config.yaml
num_key_value_heads: 5
head_dim: 64
vocab_size: 4096
positions: "rope"
rope_theta: 10000.0
tie_word_embeddings: false
parallel_block: false
optimizer: "muon_variant"
lr_mult_down: 1.5
max_seq_len: 512
train_tokens: 446700000
max_steps: 6817
Each number is 128 + 32 x the weight over its row's rms, rounded and kept within 0 to 255. Layers, rows and columns count from 0. Numbers have three digits each. The size before them is the row's rms in percent of the matrix's.

# layer 2 MLP up, 768x320, rms 0.06, rows 0-213, columns 64-127
102:146106165119138128119066126106111213162155175146156144156139148180100107098121139194168125100127103120128128166151170153139109125140054166101111132169114084138167127152136174167138131142140076
089:082091120072111121090099149173141187109195130117110129137137144119133065149068141149079159149164088110142140103100210107165159174094115134112104133106122158166090114112068141159014128149136095
100:086134134100152127099116110181129155165097107163180150140167108094176148113133087131156125110139112129129103155103118111166119148105163142182018135137122064163170114128160074125179157113182096
094:139104141133174091150132105146122121150133137165117185110126103105067119155217137109104109138160116094135158142143092109101164135130147171123126121128139144181144147110095149097148130174132102
109:126162119153160125139074161124114113161134111081108114179084122077111085103134100140096149152173096108080201129130101115117126116093128121157159142131130142114144134106153108166134105110093128
098:145095141142119082161101107114077139099078172143157153168107116113179191182106175132162119124128187092101131081108100121087140148104129136098167119171147168158145147116086137118127125120096090
099:120118121082128117140145166112111168173113162075113180165137149158105197109098144113174161066127131169105103074116157179084152097109110153058069124123123145121140131159191125194080171123096203
099:118130125138096121098130110141204154082104124131092082029164112107169166110125102183102150184122115143142188136154102183141122140133164133108133156150103125139150147100151100112141107134098111
096:107114163120132083146109146198108084120170091173129124075139103151083098031126095111142125163121148130128116099126095113148190079136147075085143130030149128105104144157130144186115126097140128
099:097128118141093148126143175169138150150199126145180166097130163123187162142166179136134087166152085152137133081167104155129138083113121109179103114137102113217108137146146126091143149186177109
097:151153159104104121074109158103166069136096165118123123140199130141127139082084089148083140150087131114192090144195155123123082140186096077134136114118089142113080078107138196148099134212137088
096:119136138144140131073166112083146124142061116104168101156070149079146147163138088185138073083133170129090116159129114134181093071138157141142162105111108149129146184153137133137136130217128142
106:113128132131148135153110100133085156188140173070138109162176094137091119118147151109182129127072150128154104155108162128121177118172118108117131135092156130113106105168098133059098121136127156
109:142067140154085134065141158130177128128126114127142169129139112112186176186124111122132142095126119162121224130164115099108102120161160119109126153143107108122200153133115105163133100131079147
100:159126141089128114135118138165184079115131098061164127059165146100120172198107168109135096096155111140105115136114090144169136125161138157187088098121129061136151171140187092131117135096158134
100:135141188117108150096170084097100143160111103123151099103142180119133148150079155164119137094139125141136161094128049200113149116070092132148107102138084121139120113141137113127103128105172162
098:101125123077131130156144081145147104161091147127144129107136099096159107117094110122117166138117161104180083177106119123131136129128150099137110117153099144092156115109149117091195195187166059
094:098118136121188064089104122142128134034112152162122113193133134134123108131136110092171087212103140106120130108158190124145147150132128167160098125171159166163063169105167150095123173123059101
094:079116106114157130116106116135128168137125220165125163209102161130150160151164155091117119126149120148107128091130131123109167114076127162186090115070105102078156108143111071106123156095131177
106:127145119157154172138155176127117119124138194095141143119085089082171127089107168138064177091180120145152136157130192137132158074121149148130139152135122107129104168158121213135062153135130138
097:119162149110175159108150125162097113103141128100106076200067083137085102096121144103136129165208072075135148135117086120145201082164134119089115056082124181147087179100106124136127106109135157
095:097101120074150078159125120139138101130094074142122159159186139170125155127072160126090152100144127175130096142103141124124138136136119098127132140119137114079127053172142113109069134082131144
099:180118114119126090113191207113118096081137114191163138094131148136094145174127223171128162103088141179146135130093083135140122140202136100074177114162055060117119075154140144140084161165112077
102:141086161125106183106111131126130076107124126058155164128151098065135115061128127118104135144106180155105082126151138163170138072121140134072135119140086164127085211110161124099115140133103134
095:104125135093147121104088109159108123119081141075166112086122110139093171078117135138178142128119141187120139092143085179152144124089125148137122121071114092112172125171192141042116095109154157
106:176155149145118115154163100120107146089117150119152134111108056113140142131120121117102085106160162147176108081157174092124133116160094085099120120075141118172066136083111142148125100177154146
104:146159098188150093129084151175131148140129134167157154115114145174113148090074112121149067166111083124149116186157217111113143162144125119138168184098130118095122129112118132142120189149102106
104:152089083129176157101153137181180177121140188106159170125143122167149138160077120098143048123069138100125121137227129147091106136059120155132155135149110074157134190111123105165059110142120126
108:194168101083133114162091115108089160115150095108162100110145107126083131118167164114099103069121066071068095113101125121106134134105106118104124202101138165127135121129093138157088093137073081
098:113104155118123108102168163133085097044108155103158170134105139181140110121118107134101097078114161114087075120140131103085051183134097110158150112148127105162117099121112126165134095137166092
097:131098153080105112133211122106140091110140135150093128146164101145141135129149114114128149135140182110194160115124134141076150180159198124176137138134187110178109150140108135058154145173092100
103:111113068166136188120073140162128113132127089113131150148122128172155132090131146173138160138166171168152180164141147066124082212112200184232125089160146119079152159117150119117134115101114117
100:104199107117086101086159144190109149109120196143153141122118112186132094205167099158130085092126147135132097142139091099160097127200134127114124139124112087114093196134085162108085112133210175
095:102110191119199106107144109082135131131068091166111106087155117190115099077148126162097150121160172139142194177154090134086159127089128087132096147109085099107121149161111149205167131163134087
096:099086169147226134148193136129173134151131115109113128140111053129146077126104072136127111090141154123182140134181110082092143115090155180181170123093162144217153146098142100169176129136176122
099:105139148071104112151136129161142119154111103170115091122095128103148136150124108090092075102064139117202113163157092125122085134081167135163124128171169118120165130098178118117113150137088109
111:160146136098132115171096129124102148127101073116149096143155102112107128106127120098073060146174195116099147095151151104135136176106096082175133125082089070129180090131140116084112169169176108
094:116125118167138094157095117171114092128129122152077154117121123143129075157093084104092095106090100087100178111099066117149095098153186137090119141141142091059116100112070108087127140156157135
095:124163129109087103083095129123157057109094098101163094129131064111124109142121077142070142158121161104135123139097137127165108135101098077120124110175105146086105118118111104129096121105191121
104:163135149103081150097132128126153117118074086156121134128099089174066157114121136191180061109096170113097120189118126123149102158181155130183218104105124161108133036114121147118133147167137101
099:177136138127136165211154163099144126105145155052146161127144151116168115080061134165124157103136147138166145116114068081177099077139113096109091127117105120138136176142110147174086079119078148
096:107183097146066107131105122184116058158103086112149157144081177129128131078155108133123110143147161140088128114160138108146142110151115095132139123145112108118085090088108208160179132134154139
098:154126139149070087196130123147109127127182135155135129139119169105080121151131144094144169094157071171143191107141167192157128167121155176146116114091151123167154129126152096104112166182154035
098:113146135131180093130092169221096100114093138126119149167093133086148117149143107135127023171131081144131112110133105160122150133097106154163136128144114136136110156101039093144125141132092138
098:085112155114135114120099144114156100113169178161128134112097128133175095166134109136143147166103108147108116122176190132161126128163109143121091113153146171156112160147150178138139155130084165
097:133106103120124085107120140145067103120152095072156208100192129084200130135134127082094132128134110118148071064185111129129110122112086175151128193138131170169088087128122127042167080148136147
097:114116126149087106148171099122191137078103207130060124106135123106105170108119151086106121114058103162094161137141136191134128147140122147129146098153147141191151070139183137100127104157060082
102:107125146123113138156173148153178150073159145134089117144132143155145094144140107121091132147154128115176128105168147098138151162193141150145141149188162091119167143136127105138151158096141124
102:086120105042079165129122090093179150099156090124140122084142116146132165153129159101127159078105102108135084219117167167138091129084139162159151158093101115056124090098138180115122068118134129
100:111145140174100184160096167097147108030103187103074178126143112084140083107105106131079127102134047134115076097165120097153081115139081087097120129105105135128144126133155159111114127087188120
098:178174119127107111178153151164149143130145103118143072129150114123137123100167089142135141086135095175126203145137124075055132107045177095067133100121149138144120090086174118143178116118147160
098:060083189138111124102108168067150160113117105099132197130133068126073099102153140178156110094043173164140093171181160150103132069090148097185166102159115092105132125149181113052110135062097108
089:095153130074123141114166178060162128134162117120094150092174114125194081067063156128090154102100109170163170123093126098088151119160143121133082074075175113120129128130153054128116128192140065
097:197201144096140131099097178106142163131119112103158104056118141140107155165140176101113182124095140093158174153141103081105144157102117086098151161063153115166151147153121129104133165138120102
107:156148143109158111105123102088152169156162136163145164174142189114164176136119100118118115105142129137141144115134151152118138103131139082166068188200138045120153109154128147134059142188107100
097:086140138044087084119192137117123155108157068069108183109116160181136069145163147125085061151082115095121125115116126108044110122125109100084101125115106157086116110080182096139114055142161175
098:147115165196163151129143116071130103147111124117158093137115124157129114121127110125073133119090112061145107202111135137130155097132160086140129101164161069098106157209171115103094181152097126
100:115145171107111042145140121187171128113089113116087146141175070059135091102100129128179129073151152152126155136151142093156150088090160085150063090117122184169138100151151114092180142144153131
100:112156156071145101141117146143091093142151130154160154094138104155136111209157148158084077152144148175163103105130125138135144178113137158079141120116127156159107123151124067143175108128131104
100:140132117168111138157149146132092105140101140117147122118121105100154173153154148105071042163085087085103046133142155101121129204138164108196117131097081111137137149078098146176112089110098150
105:150142154156127088143135073158160146138098146133173117152130096205080150158107151122096135162094146126164194128124071093095168189102146140107096144090088118113156155140095092165175075079130103
104:127041150124159139104139142103133122097159138124135132091150087116142146084122181106076175137168147127143115114108176155129075121125143171128099161120155177098119207081127071054099054133074138
109:075154119106173118161134120052174165122149170084143138080114110135110091117062146088096115146120127158173083141123126152096185129122107145121093110189147141138122107127168160059163148116140163
113:132112181175105114142119176124084133135092120175174115092149151151175084086152082204155104113097130112097153127098143180172125152151136152180159143115089159132133095105139115088137056101112105
102:151070142169095115131136162076087095130138143096090126075113104117189092135122185135140187175158133153135102157134104177108107134149135113109136057176120146110145147077132113161131188143112109
097:116166125093043092136153148161127192201142109172106144128130099119151107138166155134154056168082130110126159117077093194086133081118113132092162128122136115137117137135118125160148172110135041
101:117124102121168133157115140175070220088127132146113115153171120149153143135123173117148113110168100144191174158096117135136142152123118155093103136126074168150180098112168063082124177123123157
101:067112105148142168177121149120125153112157118180161137204072127102079110090181085140136092112138106128155194180097128142129101142111183156168134140099099176102086129168169154111105184100151137
092:156180104105144090157171125069180127105125075155100098108129170145175077143174076160166113167157068135137130125144161144125110080134157148094188092057123147109135132128224103104141138130112100
097:117060147105132140127167109109096142112089088166115122151141155158169111122133057168143133157147112074170090114138117142097149056067173150103083122138107094118126152160180107161152098124164096
100:107112132105129090198148134104187155154138075153114155133100100159145150095100112142117124147117131147111176078157128130104163063122156102087142156124128111145133122164114187149119241088095103
093:069120166145107103115157121129082072149118163131182142163171132137114172108115154121138101095140127097115151072146149094154171093134166109192162131057113184098156138134105160109107131149122134
099:191126102084134145147161114095092161155112193092178115125113139125132062102158129172106067201101151090071099133118143135090086133124124107165154128124122098134171172118105129095081018144152177
114:086157152130095140075099099120163137106131130069157092104136120189109114135189165124188157134044139110130118152139142149130117153134078140085103158102158137135167116175100139163097135161105152
096:168081171117166111134139175112114110103189131109144132120189113173161098123098125058101107171132084167096101103154112111132249089139128142046102101143099154121131190080114111074106157150155140
101:126107144119150146158096144152130064160130163106081078155164113185175157091195107172179132127092128140112190124121116130202120124135108126099127087077151133150144134160181134120127162151134160
099:102123107120130104180151121145178160111140090170118143077132175169088161160133142210143149101111186106115144170116094114148166097162123150136105114110174164105149161102081124091105146087064069
100:142117104120128083091102132161139141126105115100114088124130166092148103091090107226152143101108134110085171127070163068085183160121155135093151120084068082179135165123091154174083094114164149
108:166170107145120147127096153111111131152172145159131110135037173130196083172160150108118105129180143031129115084136162155093165203151154058136159113113096118157141106118119084150123140109136132
098:145091156146109124136187079130153141098132120085111079078115175136133136137103147119139152148095159131054181139101100123046177126118136155121152113108125127064159150151159074132168057144135184
101:084156176190147138150116210132141112150146146109066165079149164151103070098109097090124081146103132091177095073158134116087103092118157162164162103099201163170121089161058112146133126082061113
090:132124154148140111166123123164105134124177127116139093162107153127092150126067124143101097157133159126139156095133109113157185164126108129131080105079177143117132070111106114152126153123104079
099:131084151105125145131097134155098144125140127189134135115197134078113132112194165108168171124147151143055132113112113152111123112151130122141160123146086053140142112115091150116143144125158164
097:168119112155056114105126119169114101086115136153124147133087127174128107146160166066123133173134119138079086066181120111149165077127092167101110126083092168107154128085103145121168126114092162
103:184091210100105116175190111154101090137116131133080164089147142122122113106113176111153122218106130171162118127125111143183179120109093188126157109156191112125146127151160144145134138083137125
096:087113138087106068122154106173101175192158125170066131085110130120091071081128140150101121124128169185151142098091177190083144139144141136175137091124090158103116135117146126122099049117142103
094:201088121155193076159137097155131145111150117184156133115089180131179147098116116169138095181062162133122153108133154129122195071192180073116136107142126109139113179189084210151068093179094103
098:133134103160152137078156163169144141141131117118078128096174146155061122129129124140121056156101075137086094113108155163086139166103166170132174151084110084152098127142153180081103117123211122
100:111072068142166147151050117142135133132135157109120133136102108094132082117125099087069126137154083171142119124152140122118108118111138204146118059131138128161164165165079100143082166118145147
109:102097076126136122088121170137139087126168152130131136138114033138124149154099096113111095087107106106085139161135109097075150152134169127153060150136188152132057139086125084127138130162120106
093:134120184139144155112166111054135113113122164098144142169211117146118134131135146160150155130137147050089019144133157141103084102115103110093066099145145098136165097132143147078161146155084191
099:123120142085082126130116104118070168151148102185158168133150162133194175169106156103153186124094128159102112134086119150222103113144115133123111200100092088189169094144133108073106118121145138
100:058121108113146136107129064091158144110060172096110123176100115077144203093183113128112159110113085145101133132139146112135100134038073111141132114143141150072155188063099143113079166158171100
097:168110148145131137151113078148108197139079131093111133153100183140092081044162064149083134167096139096190139176131153097116158126137151151123123103087116093155113099148136156111122108182139158
099:101144108138120066222128126157114104223138107115130118105106145138131106115178066175107075142135127072090069090130124101104171149158121120126201164210155178136115182112089171183149145117127142
100:115143221094109148093144176120114158125159103156124088137144146202079116177108152084118117170139130127120099172124097124118126182059143113097114202139137113133132135160134127150172131127087132
101:111156091156052140124137094060091105105138128103143165103178040123124110107098147122127190165128138141084121161118111130124138145154209107138080110136125119087114099197173082076141149139102122
101:141103068125090122128104149180079157173168090173089135125083139091116150126133115158083092151087148043113042193047122117132143196082077135094126107114133124068135138204101138141184134108130150
094:153121103065133113183160097151155135127160144113103097117098154137105061104148152149130098047116161126123113156237156092119172123078156063089059135114189088083197177145156115138119154154134133
108:134177190147128120126143135126157137111099170114138118108108176119095167074095126137125092134151175090071144168169179149050175105139086160096096055163116121098101173166122079111107099134164224
096:130198110113144162148162047123163141188144101150040086104098088125081173150125170126159080138137103113108142044156170115128124102128123186136062159028117121135130171097139073136124108077175147
099:178131128156085125119140120086179127130137154111142119115124107170140134136096133191137145075171123095159191103069080170142130130084121174110186067119108103103178144147082147122162160063139125
106:138108154153171086084127148132118082149121077143093123170127103178108106082126073095063142116146155113135161132128133116140171168139117154163140098123132123134125217157144111137156079165107129
097:139156161075100139159197133090110126140143104137115068095146107166058079111116126106125166105129158071150165072082163105136157148170123175064170151102128133124094107082115088136144091148123119
107:105104152102197127132144115099122149114158117136113111093120149136153089121144128149137146165153117140107112164142093092178145113089098146132118156084094107094169120172151155167096189098131129
095:110138108097135110161082116103113085120141159114128068082111074157167131118180077070155105141179127149099142101144101088121085084135108127104131138119142228172128103140192078088141075135114082
109:172088130177191117115111131185116104130120142089159164088097103119109188171140116114126118159130100113152107181147082148129095087094080176150183117198145165063177064176113164127047134159147181
103:079122123069145119121116133119151086126161096132093092154148134143093124148132086150147141169093139123074140143142128189144117091069122177156122071119139094104142127131222093150108142121118064
097:093135160061165158119077107109101155137095121128107184143130151178148122144122177142062124038112094147151139142225142130145148139131122150075139120123123114129080131174141115134128095171102124
109:178089138108135096085135082096136165147094167148123107157092116098147121168170118181161101180142099168135108163135080134158098100115106182104117139126141142094113169114165159129104103141115121
087:118150101137153134163176122157091213143125131129109180073112133154084159125164149135173091093131194137121142142127153105149165157122111174153105114178116149179132118132135164165092147116142059
096:166073159085126145132146096174107134108156086207108129123120124103162054131133132154123200166149121124147117099079139126121155092127135161090111118111186071144169093040193131083097125157111099
108:071157074102105140116045113117107128104104157164167103078100172138090104109128064125153103066180107147116133144139116107106100147121106075176144077105169102125103119143156115161120200133210120
101:148084115095104099134103168133126074145142079188057104150131151096048115111105096137097137128150140123106154139187179092159083220153122134159103098142052140137133118129168142094128078169151154
103:147158067101071105108131146142080098096146118150113119117105117160122196135107114109151126149115114126105090131122144151179107188130137179066187128120145157195066123154133088099114097108113111
106:172136126174151113093098141145197119176085139142141131100115095123143155129141111163110148145164137200158154135147148105149166073166092159145090137120140133124183092117120097106114129121128062
106:166134110171114123102149177168104154121128096171097164111164131186119154151152114119100154120097077137066139170133132142181159190133156126188098138183141043100122078156097094131158123096178145
096:093119143085159111098087108113109146087180141105131136132084138181096137149102180133171125097131122113133095140129132148137120090104093178147121122113126068114154144132123134136125101139101069
098:163158019135151091069157165135129139136142138114170169105084086172100171116148115167104048167139163111198086126075146089156066170167141146110189102134134115084118130139152053084119157095180085
105:137099187140132155108113163112171111072148183151141114086168165163082079089084147170197164116136065116146181080093141152138121160172109092162122068137115127130132108130147154138100119090151117
097:115090117101137100121124101167139148110119092083085082097141136172069080139122171119158117135184130088121103130078120115138124084062157098125133148146186098138116123152077164145110185155136162
099:181048130125113179151117102124143125143146190092166098166180089112157136153077127058180170079057162110102105071130205103112121104127194110170119110100138109171185143149164099142091155129124169
101:097096126137134142141165131121120112141075105158240096120114099145137143145110095120080080111132106149123135143105140117135107177071139098133108102109106191074138094179174135133150171069090158
101:181129091146139166139194125075153152136121088145149136096159128074131118182151138090144131140148206195099096126140164106156146073127130170165135129233117103168146178141060169127076119131118129
099:169130144138093082168173159117139147086181105116165110160211103105171165064079135126103147147106047144107142097125095154113155139128088099077155163111158093185141053121171138163104147109142138
101:140164052136089120176116101149133079089101166143108132159108094158128069098137102091129126128133168178089149122156166120133125194146181209115101089099099148114155144120124091108133105035144114
098:135203063121079129192125167114150161192177100130141129177123190071097099090129155154132078061181120156119117143147184113132168126111128089074130190071109080108116154115124160162092079133163122
097:127083121187144094186146121143104178067128171101129127149104126092187141115157064110127136138130121140114130114123117124050194177130078127187111103126158123097164146138185134168158136079154080
102:105104129172128186174136143113097104142081149161122199143144149114125149069148112139168147076084131161112106159114146104083137201139117108190174148112153179120120088132110040110064112121145122
100:138142069136119124149155137078126134082120092128184131141138152125138093124161121153114051080119140121063154186168126127105104114169132135133126138177158132149154126149167120054135092145105080
098:118148012124146145126174126067156116210100159137127134173085125127127137121107135114121133145096118133162084095100173143111184091145140123091121119131087089008057060100122104191104066153105110
107:178118132127139102115070130125142100111128034117103165110092157153179133141110149152159191138127176102103169165121158084073140115168170088116134139127100106190145129163118163137142194137139149
094:112138198147125126139109127125135129126091075087146060092101096141073118145129166174098138145198085135194100086132132126087140100131125113148141142073132189100129129112087144098158137130129111
098:082106125096138182174134140087116122153113171136100074113179148124170153173116116109064121114132108124140114121176109151083188120071113135133099091130110155119138094123172143121139105069090130
098:182133177197161084106058111081142095114162216178091136071162169156141148116044165129147161171141158116123131118211194212075118170198147145128198105145131156143139152087121105133116160136093145
100:108123123118139050083119165108131095150138079119088126161137084168085133118123151135148098071129177094078104080137180167174047113190098097161117120140122082145123181131152190119154069108111087
101:157127128113121129099190172080135177115136148163114116083133172190096164137147168125144151136107209127124068139109168112185114074123126111112114126137180121115134127115112098075231104212094134
103:097148123111115183116110157098201151132141099146071185111144129110095158133153111136114138118091111121168144165159141172131162115112142137138054203130161088150134134072109135170113083154165167
098:175173151118120115072140104145094153168086092140122132190106142075135191165072113123121149168137140176116123119107158124170072125116157160116081110168155158132123118168118114127129122137116107
096:086131112117145126102154139099134105152146154066103027151160144089156131166134133110113101127088157099153108131109070070106079074156079136141074085152128107121183136149159144157153120112135124
106:157144067177127179139109110157110144123144114094139162126106156134069172156177102200123107170060155164090120155131135088100141125196137135116107124126136177112104111055130168100131149094065132
104:081148132119177117118076149026119121126141161091201143201095156164157114076079149160111156089161147098090112161065108116107160114157137150158098183115120135159150152130120084196172211087099142
094:160127114082169090104050076169132119179115098147054128063163099147113090124128105153155106181130197122121083174098115180145162176112165138080146126147112145071153138163096171143172159147119146
106:076097100089108122142116122077140120146158078125124141116153095120133114111161167145171107104122170107089136120158120151106098191051115098135134096145173090052119133158099136144084068153094143
088:151116137113171117153124085132145103162135111142101100126162209161187127076137115087122114121145157122134180099180121131160128095149120129150201202097148158101144154124206081148187147151115126
098:094144071100066181126179115194098051141080135130154121170233153122117144146093102090174131106151161159127107111089182136140096124098159124155171188149142124100112113146103145154098109118179095
104:114126150114159159110169150133117136068116185154093128156120157149162095124152069112151117115142160149139151156112109061162147129110151184142031102085130162161153140118129152122123091210130123
091:180095173110126121132208107143155108172090132103106091157159154135157145079186115163131172103092106101085146108150108134116139183116146082138099107144176119176162121138113198085154173148153134
105:138124146137156115136176090121131084122115131130121108146149183111082107118099126093123160092238129129102134126150118141073108116117174137112156141145106151157147179080187151154113130112091159
096:118137121127170128087134110145154087173103117166159108141122121139137112161144122124111128150155098154097107137118152110131154130183173143162100110129077095167122157086108158095137130116087168
095:115159031120198103114109177098083116141103171157103136085133099141107102185181133161089092090087157152138088096151151110120113147123098114053166167126144176064125124135105119101154106107141100
108:116185146166112196104180129130091102201120137190107089132097110084150139072147156150106119129138036154134199150167158157117119059118136080152130128133138099150163098130135117137214142103149070
100:104146052125134174137152155088133144134138114040093052174116166130119095145140095032120106151136157128128167152160114144115110152175137153150141144156156220133140185113086133088152128077132127
095:141127160101113170113045122201130098115135128092087150116091157165166158122205155101132148114131079089155120112092141121115108113112110098124128084131157122153109096173183103114100175154121144
094:092105135166162184138181137091238111096164133131072109079103109124139105148124114167140164170142109144165158150138106162105096143084095133148181098140144105073103079124129074136075060172159178
098:180134154108074109053176125138167106151140105114142116161124123156043136135097114189160157145093127136065134164143157108137131205121158098137146185081160179122181140090168080158155096121113074
097:104110130139123083151140112199158091149095115142065081165167156138113114201105154127148147163173147091082142146131151125117117141097087034128117134184108116132174092160124118078094130116109188
106:092146102144132156146153126147112098092090132136072162096119130160097153203099119163096148095126163112124097138078116206112121126110041121092135139128077192133131149115132147156090080136123086
105:080153096149100117132080116176069136157133131182124135134110186144170153090109138102163124158098126071139113124093128098086114108119178111149118077148147118127121088123157136178115120118133096
101:081123164163158074126130068186132160094191159148130166140117191132134192154075093183181127134111081161120109149117107144153137071107152123099122152160107134089131097094130089118123154118155146
094:078114091138114086103097083138102104161180126104167149171131106158142127162104143142092096152137133086103101120108139147118139126152137157083108123104167157148117131132153111101123105139064053
087:112150112151071198140126177133111126125157096149100124088139143123119110136133145123085168160164117141134176151086168101190081139136155116115065042122104095150114129191137186116075171134155159
105:156144096136143133117085163152147129137179109155130156148156156127179119141087070107066145159126170161099104092100089137199110125114162159142173167048175113133105078121143067130132152136136081
094:125071096068092171129148146089110090159129119167124115099144143122136185095061129099085128125119145215099067180138089100092079143140109118093116167144111068140066114191106222176101130142119169
101:097129155141113114103152158134134098196137193139090150179136111164172113111138178094069136142158181164136100084121108076089093123080149129102078103159140123102158117178137099170118123126095112
103:159132148148159098143135111134137049101152206102112124137145142069154099189131117110083099109119147159098134145161204057169159178195130114100104149118164164131092126119128161132086223137157144
096:167157076153143139100097137150085128168139091161095137087092190144093128147112073113169115124099163116065134144077139086082119198110138145149146114084148111120151146141119134134127170124154126
097:091175088082133159181127131088047140173094151153122174136122057139174091100098120102149178122133192132155100100123097098075122101033133070107118117158131122113129151081152165134139148130068133
104:144166127105063118133112172177111106139110130083093209114142131175102128087147109132147133148107153109111110133059149133119185160092097135134146115106109110176127150174135118125121198102132168
103:073129112152129136157103128105153127082152071149080157107145125133114120115154131167107138118082143092108118108138134177133136129173118113144144112125108141178091099131123161105107159114125102
107:150143138136134123135119135113077114118160156092106137167105188101179116134089167164134080053110169174159112115152111097072116189163100083122082127154093185107116190117116156096176130123079102
098:098101113089147209143117131169169104143134099132098095209137060141091102081164087135155158115176131149132125081138154074079128158108156138138099099154138098214156132103160144133137172114084073
095:150056159113152124111098095152108127176118135096054078138084119073121133099104158123129118130115099130110101131185127138136159144117142148142169140124130139154152130085130163122086131114187076
095:071149131130125099186206111083124144116141146131135065125122197173061149133118139089163143115137145124147192196108156125067159164126169144144099109125097164130143169117114126113084147127158120
110:142122140118103184168191107092067197116180140172100149146170148195164206211090111179127137075096084101146158117062177084118111164124151143107167153206170168187101156127155116153121203156145111
102:138137112122146149087145185105123147079102176143085071224098146152146094157133170165115203130066135085073110131042157133120113170146140152141137147110067076124143127178133143164131130166095067
098:133051075165138124144072158084134169173149127104122077055170181089143185117095097140179116110149087096146183118155096085078101056141116141173122125144116095147099078166116109160159110134165105
102:169182130172122145143133152098154106171148107158155129127176173112136151082131115172100150123132156150125141163117093188181129120139107146103120121134138126186093095150175101081111107082120127
096:133132109132167121147095156133121120161175165185128161100092140167148190116089096097126092165104141065128146121075095153182101118110153157181110152074071158113206098127140158199103104200106120
103:097139136136175122090172102078156107051080189140104095115147066144083113156103092087174101083102118129136094109162142142106103101087096167092124141155110125175167139119119137102162112086187159
100:105150102156128122097136095072081113127147153155150169133149109085102189087090186125168161142091121132112134123188133091143149152141118161099161144111109150145154129137136135106164133075199148
101:188117141115042060114123127148129144149172120157154174130102113119135073169160190055176156097145084096100138128132112132080078130148131128136137139144138151112185192114167120121167133064133133
099:138209123106182132104154118085125176076068158146150114121105135128161104142098140196138118135132158120110117117144171121181103136168093085097103137132135117075164164096111116135129138127120156
097:103179052167129109079139197111164093114140122122121090183079144165091154108141154147133145152129071132122166105146117184098120152129156146152121121154126145074142133061176129150149145154148088
106:115113137120102161140151182162117145174099125116143182136159102150177112121141122176174170107177143101126145164139119131142160093116220108137147166170151120115147083147112149194120122121106091
106:079197148110169102138095119098181147125102095173132173152117151098157082110140109160096116142109155132073054177147127174182105204097120109135171115200117075171105111177145133158170161124150108
098:140130205162161099091140168156196145113092093076138140177123114118133091097089091144187100123096115081064109109121119095152125159154135136061157117162090179110073142143168141114102124075150134
102:134081123123105096125060106056159079108115079065115138125160138145150109104107053083127103130116148097101169096116151092116139091108131140156126097100104118121096141137071141085141112080168098
103:138112110149092206092166127096198201201093108099110166160157081156083105124166187160107172156125141112111113202109128169100066170137139129135098109154141148079104122092159154129119072133118120
098:138107105119126134142162133156131135140139156131154135144056099074102170136143144128150140105154122119169106130094125072052066146159142122173109134109085143203108153138137159128122126088155170
096:158145170132090132139122155097128189147153118129119169118118147126111216073217177099209137129109186169137100154090142168111133081083150159157156091170110141122065079154140109098134053139106153
095:082067168077132148189150180068096123135155089105152155122103148112158125125125110155140105111170145080131133071112126142091145089177114200107149133137108118108105111190086080091128128131113110
100:133176121158112167188110138181160127234106080124093175064102107138140093122161180142139123153088141135120088188169145152171121100115138120130168096108155071122173154140125112117139103131134074
093:052125116104149145142147143152119150127149149135135121169068154050104141183112157130042220053141144060099187147035163083096106103141137161107129124122122086134169149157121130145096125138096132
112:152108146140067112143101084127073158136115119152135109114142147104120095132182134114069089181086102180131056177131123169178082149075121130136108133187127114149104093111145151127110084129151078
091:136167201185159095096105067080124114164118186105128106110095116162142119080157135136079096186158127086158109183161116149122198138133077128126174121123120052203177163140131119185112154112106104
092:102157106135162144137168075128147093182135145130138112099072109098150162087148107175105124140115162093189117113140077104155122129116112133153134122066066130113130072093108130125121066149135143
104:079143034092097073162158104130105124132105117153141073169163090176125171104119085130106139117105105093183130103182140096125153148171160086126167144108131167101129098132097092131171130130164142
105:103135117147120103095133126111153138092135130148129107076083128106105156095144107157100123178132159155153140167149094167122140084111120149128162101053114111136054162158129167129116121132144135
098:083140189073153160106122152113160200126144108130153113046145130126121147101102137093140190155137106170119127084168131149066186102164167136128120103175103113110151132090130139163085089211108133
097:096115149113129122176153089132114150099132156134094124104129149124092151167118182162111073108113129181186142180161146103131095112072153108153131126135147101129064092153117156106118142156066125
102:094179114100079111157102142155130118105125144167098128129098124067097134179184167169128151124127124144051093196113083110160131109106126125126166126126203161141171125148144108140129087129232127
102:122072109151159103142138045082119128097121084130150141183125166144147131146173139117147171124083139158167145137106162099117075147105163095105127184117174123089119134138143045134081143146120110
098:119102127120152160156108137111079098110142150109087099138117135090115094122108108187185148112175157146122158059142124133159162131150122115131147113124145177106070076123158154148147129102114131
098:157145124199187146075128116097148143070071086142118146162102149184122142133102127201106131115133110091106105178143148153108107095130156110154064141145169188130112160163113177098142140177148114
107:092084070147165135169155101104158135114140145152159180135126131192091182173112168146076123099175189142124173111065193077123134064156120180162098110125140101132125154081113109079134114132113104
095:180159128118094135105087111094074086138096079119067155155147146154098112105103135073142104131162137171123072089124118141119147157034138138156169139119154159115152103118148097196143124146086117
096:120121102161116113123124105164160129133096076101127100049112156081124095094146169097204094135155147152157161118122113157103163106175125074187096080120076152145143136087172122105093151106151085
099:135113131095122176121164106092118124073161164127088115098119123113112161158142169136152171059131142154111164118154107191167111176114143068168153109120132041146123137152132162130102179157117089
095:162127114185124117143097130163095072158112165153153187133138096173078146129115109150133130160178132085092099075133179168070101229133146142108173099176066071139169158115136128122144065134106101
100:098093142114157122125172116129159155143169105125167096125105085205087120123113116194073194152148144109179156165160100154168144148153127134106128158133118152131104101126158110144156140100137141
102:136176114122125135167124201106101116151119094131138129101078134130130115138124186075083148075129137116130135185134083158137091078144122073113119144106090159049129125110081121104169126130102107
093:122112127132080122117081145135054131131187121191114066152123153151107087123087149081095111160126078117095114108103181100155179142160135145111080156090122081107114149089143051116137103097132116
104:159120118189115137136098097120160167129105098101097106154132184104143109118141116140117190107090122204126176159098171090128081151164184124114098109140110149119142177155132110136166161092084111